{"num_attention_heads": 4, "vocab_size": 32768, "init_std_down": 0.0416, "batch_tokens": 65536, "train_tokens": 421800000, "dataset": "wikipedia_en"}
Each number is 128 + 32 x the weight over its row's rms, rounded and kept within 0 to 255. Layers, rows and columns count from 0. The size above them is the row's rms in percent of the matrix's.

# layer 12 attention query, 512x384, rms 0.0292, rows 0-137, columns 0-47
size [103 114 109 152 122 108 100 117 133 106  97 110 124  95 112 100 104 117  93  86  95 114 114  92 108 100 101 101 118 104 102  98 109 112 106  89  91  89 100  96  89  86  92  85  89  82  79  85  84  82  80  84  80  80  83  82  82  79  84  79  78  85  79  79 103 107 118  99 194 121 120 146  96 110  88 129 147  95  93  92 111 107 113  95 107 115  95  97  99  93 127 105 103 113 106  86 114  99 109 110 125  91  99  88  97  90  82  86  83  83  83  81  82  86  78  81  80  81  79  80  81  80  77  76  78  81  81  82  79  92  86 116 134  88  89  83 145  82]
[[ 72 146 106  59 161 113  86 126  58 115  68 128  91 102 134  89 119 115 109 174 147  73 131 164 165 134 134 106 149 167 115 118 104 127 142 151 105 119 144 125 115 117 112 150 107  86 146 161]
 [112 141 145 167 122 196 167 165 111  91  94  68 156 146 133 102  83 133  87 105 148 140  64 114  83 109 156 134 112 117 149 162 225 128 133 148  85 181 158 131 157 112 137 130 108 158 166 190]
 [144  99 107  64 138 111 121 141  72 115 211  39 130 120 114 124 141  89 111  93 149 110  98  59 161 147 107 116 167  84 119 112 135  81 131 148  95 153 117 144 133  93 122 138 101  71  95 171]
 [148 100 147 109 186 194 129 101 110 124 101 106 143 203 108 124 107 168 149  61  79  67 126 116  83 177 179  97 166 134 119 170 137 129 135 116  87 117 141 153 109  95 110 125 148  85 139 135]
 [ 66 134 130 160 101  78  89  92 134 145 117 154 100 137 153 166 156 111  90  96 130 125 127 162 141 108 143 136 111 131 150 213 132 143 133  83 143 120 145 103  81 147  97 152 150 162 117 120]
 [161  44  87 134  98 155 114 192 123 120 110 151 164 124 128 126  91 118 122 136 130 180 158 222 127 163  93 157 157 109 114 144 144 111  75 163 113  93 137 160 135 162 140  98 131 144 138 108]
 [163 148 174 103 149 154  92 143 131  98 122 195 150 124 127  69  99  90 138 157 132 103 162 210 116 125 197 150 123 181 148  94 116 213 179 143 143 147 140 148 135 172  98 154 166 174 170 129]
 [118 131 103 119 157 167 139 170  77 140 106 171 122  52  79 142 102  92  78 168 143 119 168 158 152 191  82 101 132 112 156 141  75 127 145  94  93  91 133 161 136 119 114 131 166  96 115 116]
 [135 120  91 102 150 184 153  79 154 123 146  83 150 163 153 113 156 184  66  99  61 130 129 146  91 158 140 100 143 140 100 126 120  91 175 113 134  73 142 150 172 140 127  79 101 135 112  68]
 [180 113 125 159 158 122 110 121 160 121  93 145 121 118 125 173 118 113 174 196 126 136 142 146 167 140  98 148  89 146 130  93 120 137 163  95 167 163 142 115 102 152 167 123 146  85 151 126]
 [122 152 122  95 151  74 117  87  85 167  75 165 112 140 117 144 177  98 112 143 167 103 163 198 124 184  82 116 145 169 167 128 145 144 100 119 157 152 102 156  89 164 112 126 171 182 131 177]
 [163 145 104 111  83 143 116 119  88 127 128 160 151 151 154 106 118 126 130 151 210 107 178 100 149  99 111  99 164 183 138 127  86 164 186 161 117  89  74 150 152 190 136 178  97  82 112 170]
 [133 137 127  96 112 160 140 157 128  99 126  68 124 144 148 152 144 115 123 131 102 153 167 187  68 103 116 136  79  85 136 145  56 128 105  80 109 114  98 146  94  86 192  94 100 178 105  53]
 [149  42 110 121 120 115 121 136 115 125 126 133  84 129 156  73  73 122 116 159 167 145 151 121 165 159  79  92 102 134  78 156 137 147  88 176 114 105  77  95  96 117 150  79 201 159 120 113]
 [ 72 148 135 174 114  91 171 155  88 144 126  92 130 147 111 135 120 131 116  65 108 115  40 133 112 153 133 118 125  90 148 175 205 106 111 155  53 146  97 100  98 129  92 151 129 102 104 142]
 [ 68  74 154 133 148 121 189  77  99 113 125 150  82 128 104  90 121  55 171 141 137 141 171 224 123 211 128 144  82 156 138 107 122 130 106 123 148 141  99 129 159 165 157  97 132 159 126 155]
 [141 139 157 146  67 146 183 128 164  88 146 130 129 148 131 127 129 120 144 122 175 132 135 132 140  94 138 166 159  73 138  86 140 123 145 102 114 135 147  99 158 114 174 137 160 182 114 162]
 [134 133 130 196 153  97 161 174 131 103 147 184 149 131 146  67 119 156 145 123 120 124 120 106 140 129 144  97  66 144 135 151 104 110 111 147 107 182 180 111  85 127 141 149 145 111  88  83]
 [131  87 161 100 118 142 104 134 150 111  96 143 172 128  80 132 148 133  74 116  99 147 111 119 100 162 151 132 116 150 162  74  96 168 119 149 156 160 132  84 200 136  49  74  57 137 124  99]
 [182 107  91 173 137 153 167 111 167 129 129 132  58 104 117 123  75 110 179 182  78 193 140 140 131 167 122 119 130 209 127 111 156 149  94 145 175  87 188  85  65 129  79 128 161 173 153 151]
 [201 114 119 156 166 113  82 126 115 108 144  76 162 192 110 129 137 192 203 141 120 141 138 107 131  59 112 128 128  92 101  97  80 149  81 145  77 148 111 155 143 151 114 135  88 126 139 192]
 [123 138 131 124 140  85 116 139 132 114  85 143 126 153 149  68 105  66 127 179 151 157 214 184 134 133 167 141 132 166 123 112  92  94 144 176 170 103 152 133 141 159 142 131 138 122 159 185]
 [114 172  99 150 169 114 151 122 168 143 117  96 131 126 122 100 165 201 166 117 121  99 113 136 107 146 107 181 161  97  97 138 128 105 174  88  65 139 132 142  60 112 160 143 135 116 146 175]
 [168 104 114 165 161  62 161 162 108 137 128  93 120 116  85 106 109 179 170 171 146 137 143 167  88 141 147 115 111 116 103 139 156 165  87 188 107 131 123 156 140 115  87 105 171 166 136 177]
 [148 142 110 164 107 137 122 135  94 152 100  83 146 110 108 131 172 118  88 169  97 118 144  98 124 121 130 101 184 122  92 117  99 111 138 135  89 126 124 134 116  98 102   3 157 130 103 167]
 [137  95 129 165 122  97 161 142 103 112 178 145  88 130 122 179 167 154 156  94 121 119  83 142 132 148 122 121 100 110  96 133 128 126 117 191 100 158 161  86 104 108 110 182  93 143 154 164]
 [224 193 120 119 146 103 116 146 160 151 146  95 103 131 165 145 116 162 146  90 150 123  96 110 119 118 149 148 141 121 134 102  90 143 113  94 192 128 160  75 154 144 110 119 130 155 137 113]
 [166 128 191 116 135  67 142 161 132 157  95  87 175 151 152 173 189 135 133 105 110 135 125 122  82 150 167 127 154 122 156 150  78 106  93 105 122 114  65 129 145 120 127 117 112 118 140 161]
 [112 154 163 176 167 171 103 140 123 113 148 144 140 126  67 126 159  84 155 140 120 151 106  84 188 123 130 104 132 118 144 105 132 125  88 152 151 134 131  96 103 124 146 135 154  68  91 167]
 [ 60  86 108 117 120 126 164 144 129 159 104 147 132 130 118 153 145 146  52 142 127 148 153 155 163 130 114 182 187  86 103 154 185 103 164 215  60 132 107 124 153 129 106 167 105 112 164 126]
 [116 145  77 123 114 179 129 134 166 110  93  79 119 151 131 112 125 154 143  89 103  79  70 148 129 205 165 163  91 102 127 184 106 136  98 118 122 109 103 143 163 129  99 127 117 198 172 245]
 [149 136  53 141 185  72 150 107  85 137 103 155  86  94 115 177  82 120 167 101 180 106 148 148 185  75  87 163 132  81 132 123 187 134 138 141 115 170 193  95  81 102 183  85 207 102 102 177]
 [135 141 154 162 148 180 142 159 120 114  98 181 138  85 131  82  90 158 128 181 165  81 112  99 182 135 114 113 178 128 147  41 140 110  95 166  83 113 134 106 142 134  74  80 108  45 148 158]
 [142 156 113 169 154  91 144 152  84 176 159 113 135 124 128 155 129  79 111  88 167 134 136 122 133  94 136 133  99 179  92 174 132 111 141 127 138 130 118 161  99 134 156 124 107 137  72 153]
 [ 95 108 150 117 102 125 100 137 129  63 176 112 106 152 145 166  96 149  46  79 150 136  97 137 157 121 159 130  95 126 156 114  94 115 145 113 147 129 159 117 157 123 143 137 126 187 127 118]
 [122 115 199  97 102 157 131 108 145 165  65  78 148 144 146 118 210 143 124 109 136 145 136 130 142 199 130 139 180  95  93 113  92  98 145 182 120 126  62 122 102 147 192 182 122 135  93 118]
 [115 164  74 106 135 138 131 122  95 169  94 128 149 141  81 135 110 143 116 146 111  94 125 130 162 151 133 148 153 117 131 118 112 139 161  97 143 112 117  92 140  47  75 106 160 105 129 120]
 [154 128 136 139 106 125 119 161 120 198  99 135 137 102 105 156 158 151 130 116 105  83 145  92 126 161 126 166 134 131 117  77  88 115 116 219  61 110 150 177 175 118 161 193 158  99 154 151]
 [131 142 126 175 145 106 118 170 116 134 132 146 123  79  79 149 148 133  89 143 110 174  97 127 178 121 144 113 121 115 104  88 121 116 109 162 139  83 145 133 113 151  81 130 177 136 129 145]
 [131 196 154 133 104 157 135 157  96 164  74 188 157 130 125  71 172 144  92 174 101 103  71 146 102  83 138 125  66 140 123 176 127 173 171 111 136 135 118 169 139  47 113 121  93 104  83 131]
 [123 194 156 179  91 133 147  87 114 141 173 136 130  94 133 160 151 117 144 106 121  98 104 126 146  73 141 153 148 108 111 131 168 114 171  95  78 122 192  81 175 149 135 114 126 111  52 173]
 [120 146 111 110 110 174 157 138  95 155 115 148 163 184 174 101 172 129  82 115  84 130 155 132 140 153 116 128 103 117 181 173 157 112 146  69 124 146 166  97 133  93 168  93 139 112 130 140]
 [141 102 114 134 114 172  58 120 181  78 123  93 111  99 135 170  89 110 179 169 132 114 121  79 120 150 161  88 112  88 113 160 154 146 149  82 171  71 161 137 119 188 144  87 130 155 116 103]
 [181 133  72 120 133 108 138 106 171 147 138 133 132 139 158 114 120 141 145 141 140 144 141 134 110 103 134  90 131  72 106 186  92 173 137  89 107 153  86  78  81 123 160 116  97 161 138 167]
 [ 55 159 161 170 159 152 161 151 150 127 123 151 102 184  83 157 141  87  83 121  96  72 127 109 138 128 140 106 138 175 157 151  97 117  89 114  95  85 149 206 105 104 125 130 101 155 126  59]
 [119 147 134 146 104 117 177 145 133 120 109 120 113 143 116 113 123  96 168  76  62 103 122 106  52 100  97 132  57 149 148 187 161 120 116 128  58 184 135 158 118 126 154 161 107  67 143 166]
 [ 87 159 108 132 116 130 153  99  57 136 174  87 175  59 124 135 107  87  93 175  96  71  80 138 173 173 169 131 121 157 170 105 147 151 101 147 103  99  95 215 155 132 153 140  82 131 114 101]
 [177  84 165 120 159 144 142  56 116 136  65 124 181  63 132 164 132 140 181 142 143  98 151  86 151 177 122 101 153  81 154 140 138 110 154 167 116 141  90  98 118 110 139 137  76 119 180 161]
 [ 84 147 118 139 130 151 104 104 116 102  87 134 172 107 124  88 140 100 128 110 132  91 126  91 151  95 133 129 127 163 151 119 162 193 123 117 136  91 114 147 122  98 113 153 120 117 111 110]
 [ 94 150 130 138 121 110  81 168 166 121 111 211 129  76 141 180 131 148 140 120 101 124 123 164 145  88 124 103 129 140 126 116 155 166 110 183 127 156 139 158  92 113 139 165 136 154 191 132]
 [152 153 164 118  98 131 130 112 168 157  65 219  99 180  70  68 130 152 121 114 135 147 130  88 106  90 116 103  82 145 151  99 107  74 145 169 149 104 109  87 160  37 131 118 164 134 134 137]
 [150 167 147 121  90 138 110 187 122  94 126 144 122 126 128 178 120 102 109 142 119 150 127 111 207  87 171 141 133 112 101  93  98  88 162 108 157 154 134 162 113  91 105 120 158 134 161 135]
 [ 60 145 173 171 170 105 128 104 146 112 160 128 156 142 120  54 130 140  92 147 127 151  83 111 133  86 199  97 140  82 175 119 125 139 110 156 127  77  69 176 133  87 123 122 162 130  94 130]
 [140 108 126 136 150  87 168 123  62  84 139 143 117 151 114 171 157 121 150 141 110 169  79 162 159  94 150 100 159  93  91  82 131 122 110 133  96 129 190  88 145 114  86 141 166 201 123 176]
 [121 157 150 182 134 105 153 149 112 124 106 114 109 202 131  88 105 143  73  95  51  99  98 135 123 121 130 113 120 143 178 179 124 116 112 165 107 125 147 116  89 150  66  94  93 125  88 157]
 [101 124 148 155 128  82 139 159 170 171 139 130 146 144 151  84 147 108 136 103 130  67  44 164 105 103 139 185 206 102 135  71 119  45 103 166 122 160  94 153  99 145 122 147 182 139 106 150]
 [134 161 139 134 139 132 199 121 130 134 134 111 100 106 129 164  84 103 120 146 201 134 134  90 118 139  95 126 183 116 113 125  54 123 109 156 175 140  71  73 111  90 136 128  54 107 127 114]
 [166  83 112 175 107  89 161 138 122 134 120 146  61  57  89 109 124 164  95 142 113 133 190 135 154  77 108 176  93 175 122 126 152 145 114 129 136 103 177  99 129 146 178 110  55  72 123  70]
 [117 145 102 146  93 124 117 106 110  87 135 121 167 157 143 159  97 104 169 169  68  85 107 100  97 130 141 102 106 122  66  89 160  81 137 121 145 111 124 148 203 143 129 126 192 117 159 133]
 [110 125 142 193 210 116 120 135  44 195 149  88 132 102 182 109 138 115 158 135 107 123 119  71 144 152 169 161 136  91 146 121 128 105 177 143 110 147 113 149 137 143 152 184 121 172 162 183]
 [154 142  83  86  87 136 125  64 135 173 108  65  77 146 102 106  99 131 102 156 133 111 131 141 146 140  67 132 152  95 105 112  99 182 114 143 154  57 121 108 105 152 119 139 123 114 150  81]
 [146  92 174 164 181 137 113 121 129 126  79 158 118 176 127 100  82  98 149 144  89 107 129 133  98 152  85  78  97 122 193 139 120 105 116 124 157 118  85 144 124 128 162 125 183  69 108  92]
 [ 92 132 157 160 168 133 111  88  69  65 167 127 176  81  89  91 140 110 125 150 118 118 123 128 188 105 149 103 114  99 165 135 129  98 132  89 131 179 162  42 124  95 152 109 159  64 139 113]
 [120 146  98 179  69 102 103 148 111 150 126 195 103 137 154 145 136 149 120 148 133 118 158  98 122 171 118 108 145  79 132 107 162  55 140  53 123 176 123 164 139 149  99  60 158 166 182 142]
 [120 143 140 157  52 103 154 147 142 136  91 150 142 114 130 107 127 145 104 108 187 124 133 170 137 157 107 192 116 169 151 167 118 190 138 163 120 118 181 164 123 147 116 141 118 198 159 101]
 [129 140 119  91  76 114 145 135 145 122 145  87  91 143 148 114  93  52 140 142 185 171 106  71 191 138 125 115  53 148 124 110  67 127 114 157 149 165 161 101 127 184 133  91 134 112 154 205]
 [ 90  94  75 114 105 166 124 134 140 116 119 111 140 144 142 128 121 133 111 131 109 130 177  96  83 119 148 104 147 112 121 104 156  80 147 107 141 138 181 140 138  97 153  69  80 134 129  85]
 [127 161 167 148 109  56  93 121 140 173  96 145  87 195  98 120 141 131 177 174 158 166 123 101 135 187 120 128  74 179 162 117 129 140 119 191 135 144  95 147 157  97 148 136  90 136 169 105]
 [190  96 107 128 156 123 162  88 145 135 118 172 124 118 123 179  52 154  70 172  97 148 162 195 127 145 106 162 167 127 137 134 167 102 109 119 157 145 165  59 150 125 199  96 165 172 130 135]
 [ 54 122 181 119 146 145  92 124 102 117 111 102 158  59 126 138 174 116 168  80 112 144 144 108  98 111 121 164 171 146  90  75 143 128 138  97 153 149 125 196  86  87 124 187 162 137 173 135]
 [138 112 158 160  87 114 131 160 106 104 143  72 160  97 157  95 158 110 193 154 185 140  82 151 131  97 147 163 121 146 138 152  49 166 125 150 130 138 114 109 140 125  96 107 176 161 108 136]
 [135 119 154 116  91 175 100  89  94  98 153 129 176 110 133  98 156 104 142 137 157 134  95 114 125  78 112 135 134  55 133 158 177 159 116 153 129 131 115 136  90 100 140 107 138 223 165 136]
 [ 97 149 147  93  74 108 115 152  92 135 160 147 178 195  97 137 132 157 115 140 112 153 157 157 127 127 145 128  88 156 169 159  91 166 150 133 144 109 169 173 209 119 127 152 125 154 119  85]
 [137 124 154 156 130 117 178  69 104 115 104 141  92 125 150  99 157 124 115 142 156 107 120  99 134 105 127  94 118 162 149 181 167 154  79 156  84 177 157 145  58 147 170 156 116 129 135 132]
 [131  93 115 140 123 128 125  87  68 117 136  84 135  59 161 114 117  83 172 202 111  88  91  98 206 130 108 158 156  80 105  78 127 132 130 153 182  86 127  85 140 153 145 104 142 129 146 133]
 [135 160 201 148 115 118 120 158 142 145 161  64  95 133 147  87 141  68 151 118 142 112  70 123  84  87 128 124  56 180 154 163 120 144 119 137 127 165 123 114 104 159 103 139 128 138  97 180]
 [201  99 140 131 152 117 120 152 109 166 105 108  47 140 160 148  68 123  93 158 163  89 149 122 119 108 140  84 127 150 160 141 126  91 128 108 143 133 129 122 168 135 201  91 149 182 123 131]
 [151  83 120 140  84 120 107 116  96 126 153  96 117 171 122 170 124 101 123  35 119 124 106  61 107 156 125 173 147  68 112 141 152 120 116 169  49 106 108  96 138 148 123 113 114 142 121 106]
 [135 155 102 116 107 149 113 135 125 140 144 154 210 179 136 115 123 176 156 187 119 102 127 114 154 151 161 102 136 154 120 125 112 147 155 151 188 134 143 134 135 171 161  81  86  64  77 160]
 [130 122  71 138 139 112 171 128 123 130 151  88 143  81 136 164  56 122  91 118 107  80 174 106  99 141 197 137  93 133  92 108 157 111 128 154 126 108  95 157  47 105 146 134  96 155 143  96]
 [120 162 179 185 104 118 146  91  95 178 114 170  80 113 161 148 116 146 101 164 134 114  95 126 178 141 125 156 150 155 161 179 117 119 138 156 176 114  87 188 185 149  79 168  98 102 148 124]
 [128 126 172 122 172 122 172 106 143 138  68 139  96  97  88  79 141 109 103 151  86 110 149  91  77 139 110 104 137  97  83 169 100 159 162 121 148 153 124 104 168 124 114 154 164 143 124 133]
 [108  95 119 133 172  63 182 149 159  99 110 149 122 152  81 126 162  93 107 131 181 129 147 118 155  93 152 154  76 149 159 117 118 124 119 170 126 154 109 144 171 101  87 150  86 132  98 159]
 [107 123  97 165 132 128 160 152 111 144 129 154 117 156 142  90 101 187 122 145  99 108 132 123  84 159  81 107 116 125 134 160 131 157 179 149 108 181 121  91  98 165 115 121 129 111 147 143]
 [139 139 159 121  88 194 177  93 197  47 158 101  90 134  67 180 168  98 109 159 131 218 115 157 166 142  59 142 142 186 179 130 134 116  78  60 135 145 115  92  95 105 109 155 135 139  97 144]
 [ 80  73 118 108 152  92 132 106 124 147 142 126  72 142  96 130 142 144 168 172 110 146 125 126 102 101  82 171 116 165 183 192  75 104 126  89 167 123 133  90 118 146 105  83 121 137 118  87]
 [114 114  97  58 128  94 120 139 142 128  93 145  87 193 117 125 140  90 136  99  80 106 226 135 190 176 116 159 144 116 117 123 141 143 117  48 173 115  98 133 127 114 123 212 106 146 138 164]
 [187 107 144 149 120  74 156 174 110 103 159 155 166 142 133  95  78 170 125 166 148 140 119 124 110 101  76  95 133 135 178 135 154 163  82 129 103 158 126  98 181 104  69 157 143 100 130 135]
 [105 171 168  95 132 130 132 142  99 139 102 160 132 191 119 135 101 143 105 113 157 141 145 127 107 115 132 140  94 135 148 175 212 166 131  88 165 134 119 172 146 123 111 163 116 102 140 110]
 [174 121 168 138 142 121  90 173 162 137 133 109 142 127 128 154 161 110 142  53 172  74 111 113 145 128 164  83 120 168 119 133 137  84 181 159 107  95 105 140 131 113 185 165 224 126  72 112]
 [176 101 113 130 131  21 145 149 153  90  87 150 143 128 118 173 154 137  93 191  75 120  70 153 134 122 167 154 142 143 128  74 113  92 113 126 180 111  97  82 173 128 134 119 149 128 157  99]
 [120 120 101  76 112 105 138 117  95  84 111  64 116 122 142 158 122 130 135 145 154 225 161  47 112 143 157 107  90  85 158 162 149 126 107  83  82 181 119 106 140 107 189 231 173 116 152  66]
 [131 112  84 141 153  76 105 160 138 103  30 168 186  85 108  74 131 212 104 139 113 130 127  80 145 131 169 123 110 160 161 101 132  49 136 127 123 186 150 120 148  97 173 152 164  93 134 118]
 [148  96  99 142  99 156  99 132 110  98  99 116 184 133 157 194 130 115 105 160 103 170 159 159 144 132  95 144 153 128  89 130 108  67 171 169 161  93 103 172 167  89 153  76 145 134 126 119]
 [117 140 152  99 151 117 119  96 165  73 115 132 126 118 147 138 110 205  90 142 118 162  90  72  94 123 171 142 150 120 116 146 159 185 190 146 104 101 172 110 108 129 229 106 131  89 115 102]
 [133 104 107 149  91 125 108 123 116 211 125  98 132 131 184 138 170 146 101 138 156  92  70 122 152 143 169 158 112 115  96  82  89 124 130 166 126 120 109 151 122  91 114 115  94 143  76 162]
 [110 140 155  97 167 109 108  73 122 136 144 111 114 121 180 108 112 129 170 102 106 133 129 101  96 137 158 130 136  93 106 152  96 125 129 161 120 143 156  89 138 128 155 174  83  79 137 178]
 [ 88 152 110 117 139  91  99 130 139  95  57 110 132  91 131 155  94 136  94 135 116 135 124  72 164 162 119 150  99 179 154 103 140  70 198 134 187  60 154 143 176 135 157 100 123 135 148  65]
 [122  96 186  88 115  99  98 117 119 154 171 175 133  91 136 125 166 136 124 126 148 125  95 159 142 150 152 126 118 158 114 120 151 140 118 144 149  91 101  85 146  66 123 119 138 185 172  84]
 [154  79 112 112 144 168 171 133  92 114 108 120  96 116 146 116  87 131  99 107  95 102 167 107 151 111  94 133 147 110 140 100  58 136 117 154 103 119 103  98 171  98 123 150 144 166 155 122]
 [134  88 142 127  85 131 126 175 121 107 130 133 169 125 157 127 174 132 102 148 142 148 143  93 145 126 107 113 114 103 117 120 111 139 123 128 111 123 111 168 133 158 114 134 107 100 159 111]
 [165 151 146 127 113 141 105 109 150 109 162  92 102 127 175 103 101 120 186 124  92 132 143 128  92  68  98  91 111 179 135  96 158 112 168 118 115 163  95 161 148 172 112  88 118 128 152 131]
 [142 119  88 153 144 100 125 154 166 115 144 167 134 119 109  75  73 126 146 171 130 140 126 250 176 118 165 149 100 133 138 131 120 138 103 156 138  91 159 103 105 165  97 110 123 159 120 120]
 [ 84 124 118 108 123 126  98 143 122  79 153 161  86 193 171 137  88 170 212 107 110 139 204 177  89 169 143 127 131 130 114 120 124 116 141 136 182 126 118 113 146  92 169 130 169 107 121 149]
 [158  99 168 162  86  96 172 144  85 109 161 151 144 122 184 138 109 149  96 131 117 170 113 148 173 123 176 110 123 183 159 134 145 119 183 115 207 107 137 121 137 124 172 122 164 177 123 167]
 [149 189  75 158 123 157 207  81  76 133  86 152 170 137 153 184  88 122 161 199 156 144 140 149 231 103 172 150 155  95 146 135 111 115  83  90 136 137 165 162 109 108 160 144 107  72 128 151]
 [174 101  87 106 143 150 133 100 112 162 154  91 131 112 102 129 159  96 119 185 127 112 148 108 118 134 171 194 154 169 166  84 121  56 179  98 130 143 136 117 179 147 113  90  79  76 150 158]
 [146 112 157  93 131 167 122 131  88 116 108 126 120  89 109  72 143 112 114 146 111  93 126 160 128 164 201 122 147 148 134 159 145  78 126  64 170 118 133 133 170 125 147 140 161  81  94 101]
 [125 157 158 128 100  68  89  80 125 184 142 183 123 115 105 165  52 105 104  89 112 138 138 194 125 190 144  98 120  99 132 163 153 147 108 184  83  91 139  98 140 153 132 130 119 138 127  98]
 [158  81 163 161 141 123 167 135 135 102  99 135 135  78 200 157 114 147 142 193 116 169  91  97 152 154 103 179  74 125 176 106 123  94 105 151 165 166 104 150  75 101 140 172 154 130 172 113]
 [152 157 101 118 186 102 122 157  92  64 114 154  99  89 119 145 126 106 152 169  86 141 146 142 138 163 128  88 154  98  79 143 153 185 137 125 167 210 188 148 100 134  87 150  69 140 134 154]
 [124 159 208 123 116 103 141 149 153 108  97 149 151 137 175 107  89 115 113 194 182 116 149 129 154 120 106 184 136 107 156 139 140 103 159 133 137 113 180 124 160 178 130 134 137 135 191 133]
 [126 103 129 123 157 159 140 183  84 134  85 164 159 179  98 129 144 147 107 107 109 132  81 162 122 145 103 123 152  67 116 147 128 139 156  99 107 135  88 109 143  74  69 125 168 122  63  65]
 [107 128 145 158 146 163 109 131 192  88 112 116 177 128 116 190 148  86 139  97 114 136  81 143 104 195 163 106 128 118  84 158 130 158 177  91 141 155 126 155  88 156 153 102 125 129 115 103]
 [128 147 120  82 128  90 155  96  83 115 175 129 138 139 153 118 104 171  79  90 122 130 162  71 164 144  90 135  52 135  96 124 155 101 155 152 147 114 136 163 122 108 126 115  94  83 133 117]
 [ 46  84 126 130 163 164 127 111  65 152 113 128 110 109 115 100 112 165  91 150 121  95 102 202 148 150 124 147  73 132 156  85 103 118 116 174  91  58 116 197 132 111 183 131 105 108 118 143]
 [ 92 135 117 155 192 114 162 128 190 112  91 129 148 122 107 155  47  74  89 142 106 136 158  99 133 147 127 115  91  86 141 127 181 101 129 163 131 116 133 120  96  75 135 137  77 125 146  95]
 [123 130 139 144 136 109 145 134 152 178 114  82 143  84 151  98  82 124 147 156 152 122 139 145 122 135 114 120 126 198 155 102 149  62 124 230 146 152 129 111 109 149  94 144 165 118 138 132]
 [126 126  60 112 125 169 139 208  93 124 168 164 162 119 222  93 162 126 155 142 107 134 113 154 140 144  83 139 140 135 142  90 164  86 108 167 155  95 186  97 162 165 110 115 124 144 143  71]
 [142 136  94 113 112 112 120 128 170 109 231 112 138 127 132 163 143 125  89 144 115  73 165 103 118 144 125 130 139 109 148 131   7  74 144  66 127  52 152 195 136 126 134 113 101  97 150 117]
 [ 98 145 120 133 125 178 172  85 127  76  57 133 110 164 140 147 185 115 169 102  84 144 137 112  86 136 157 133 137 145  85 114 104 118 134 177 135 138  65 110 164 144 179 152 117 123  67  94]
 [121 177 165  82 162 132 126  69  96 128 213 140 133 114 133 150 136  82 188 115 138 131 110 119 119 129 144 154 124 149  75 130 106 141  99  97 140 173 157 115 184 127 101  50 146 108 114 140]
 [149  66  53 181 136 116 145 146 123 158 110 155 145 137 134 144  31 141 154 126 151 165 135  76  74 164 129 147 114 140  84 145  81  92 142 161 117  91 143  69 184  97 110  99 112 151 100 113]
 [157 112 119  88 169 139 133  98 142 147 120 109 104  69 170  84 117 129  81 112 125 133 129 146 134 129 132  86 151 133  98 166 110 131  80 154 150 118 127  83  70  95 123 166 139  96 116  96]
 [ 82 108 149 152 109 125 102 126 134 110 157 170 148 121 134 169 149 115  98  95 104  81 147 126  82 183  94 137 136 121 147 120 163 127 229 127 105 159 175  94 156  87 135 131 178 115  96 143]
 [135 112  92  78 127 120 117 122 116 148 155 142 131  66 111 122 126 129  97 111 123 195 162 175 182 120 115  70  83  84 120 114 121 125 121 142 145 151  82 115 114 113 119 116 124 164 140 139]
 [164 107 157 185 136  42 153 151 138 129  75 171  94 156 127 124 126 105 127 138 140  38 134 133 200 154 163 110 105  88 158  28 116 115 175  62 112 176 125 154 167 172 118 127 128 158  98 169]
 [127 133 146 118 146  99 107 124 130 114 132 133 101 140 111 116 126 155 125 182 117  98 124 141 172 117 130 143 121  99 104 150 125 132 119  71 128 117 176  89  99 146 119 148 101 117 139 104]
 [ 73 138 167  86 139  95  57 128 144 124  82 153 119 157 124 127 152 153  77 141 106 196 137 100 142 115 123 138 164 139 112 164 121 104  77 156 103 172  98 127 124 159  88 154 112 159  81 166]
 [168 116 122 116 124 191 128 213  71 145 117  90 133  57 112 151  82 133 129 128  95 118 100 128 127 154 136 104 118 109 164  65 202 145  96 150 107 122 147 146 103  94 138 138 126  99  76 157]
 [148 131 121 159 115  63 107 134 140 112 143 140 123 149 180 133 144 110 134 150 120 136 158 149 135  86 169 103 137  92  97 136 107 114 154 149  90 199  85 177 126 175 148 120 168 107 143 164]
 [164 120 141 131 101 156 122 116  98 125 136  46 160 120 139  96 129 130 143 158 177 155 113  84 132 127 154 110 127 106  92 180  78 107  94  97 127 102 138 156  73 105 220 111 184 151 139 113]
 [121 125 125 121 131 111 134 113 149 123 143 158 158 166  82 193 174 184  96 108 115 132 130 127 136 130  93 128 131 131  84 122 110 103 116  86 130 137 109 153 105 172 128 161 137 149 191  88]
 [119 107 118 128 124 178 160 163 106 126 106 107 136 132 105 153  74 136 170 113 126 131  96 164 118 120 105 160 128  86 159 162 134 129 134 101 173  82 177 103 142 102  96  72 136 103 139  90]
 [142 156 146 107  64  70 151 116 206  93 120 189  98 119 132  78 106 129 110 156 114 125 199 136 117 179 231 113 152 157 107 117 183 126 130 131 180 144 191 188 133 162  85 107 105  93 157 173]
 [135 136  55 165  72 128 137 138 178 117 138 159 129 166 150 109 172 146  72 179 118  82 160 116 147 143 108 165 111  87 158 144 151 148 117 145 125 120 162 112  99 135 142 181 145 114 117 130]
 [145 161 121 112 103 168 115 142 138 128 157 104 150  69 117  93  82  59 132 183 187 138  98 115  96 109 162 101 135 122 124 144 172 179 120 159 116 127 182 123 129 108  88 118 128  90  39 130]
 [103 159  72 143 159 158 108 142 115 120  99 113  91  70 142 176 108  45 113 131  73 126 161 115  98 162  94 179 109 162 111 112 154 124  72 160  80  91 170 102 137 138 140  95 120 111 152 115]]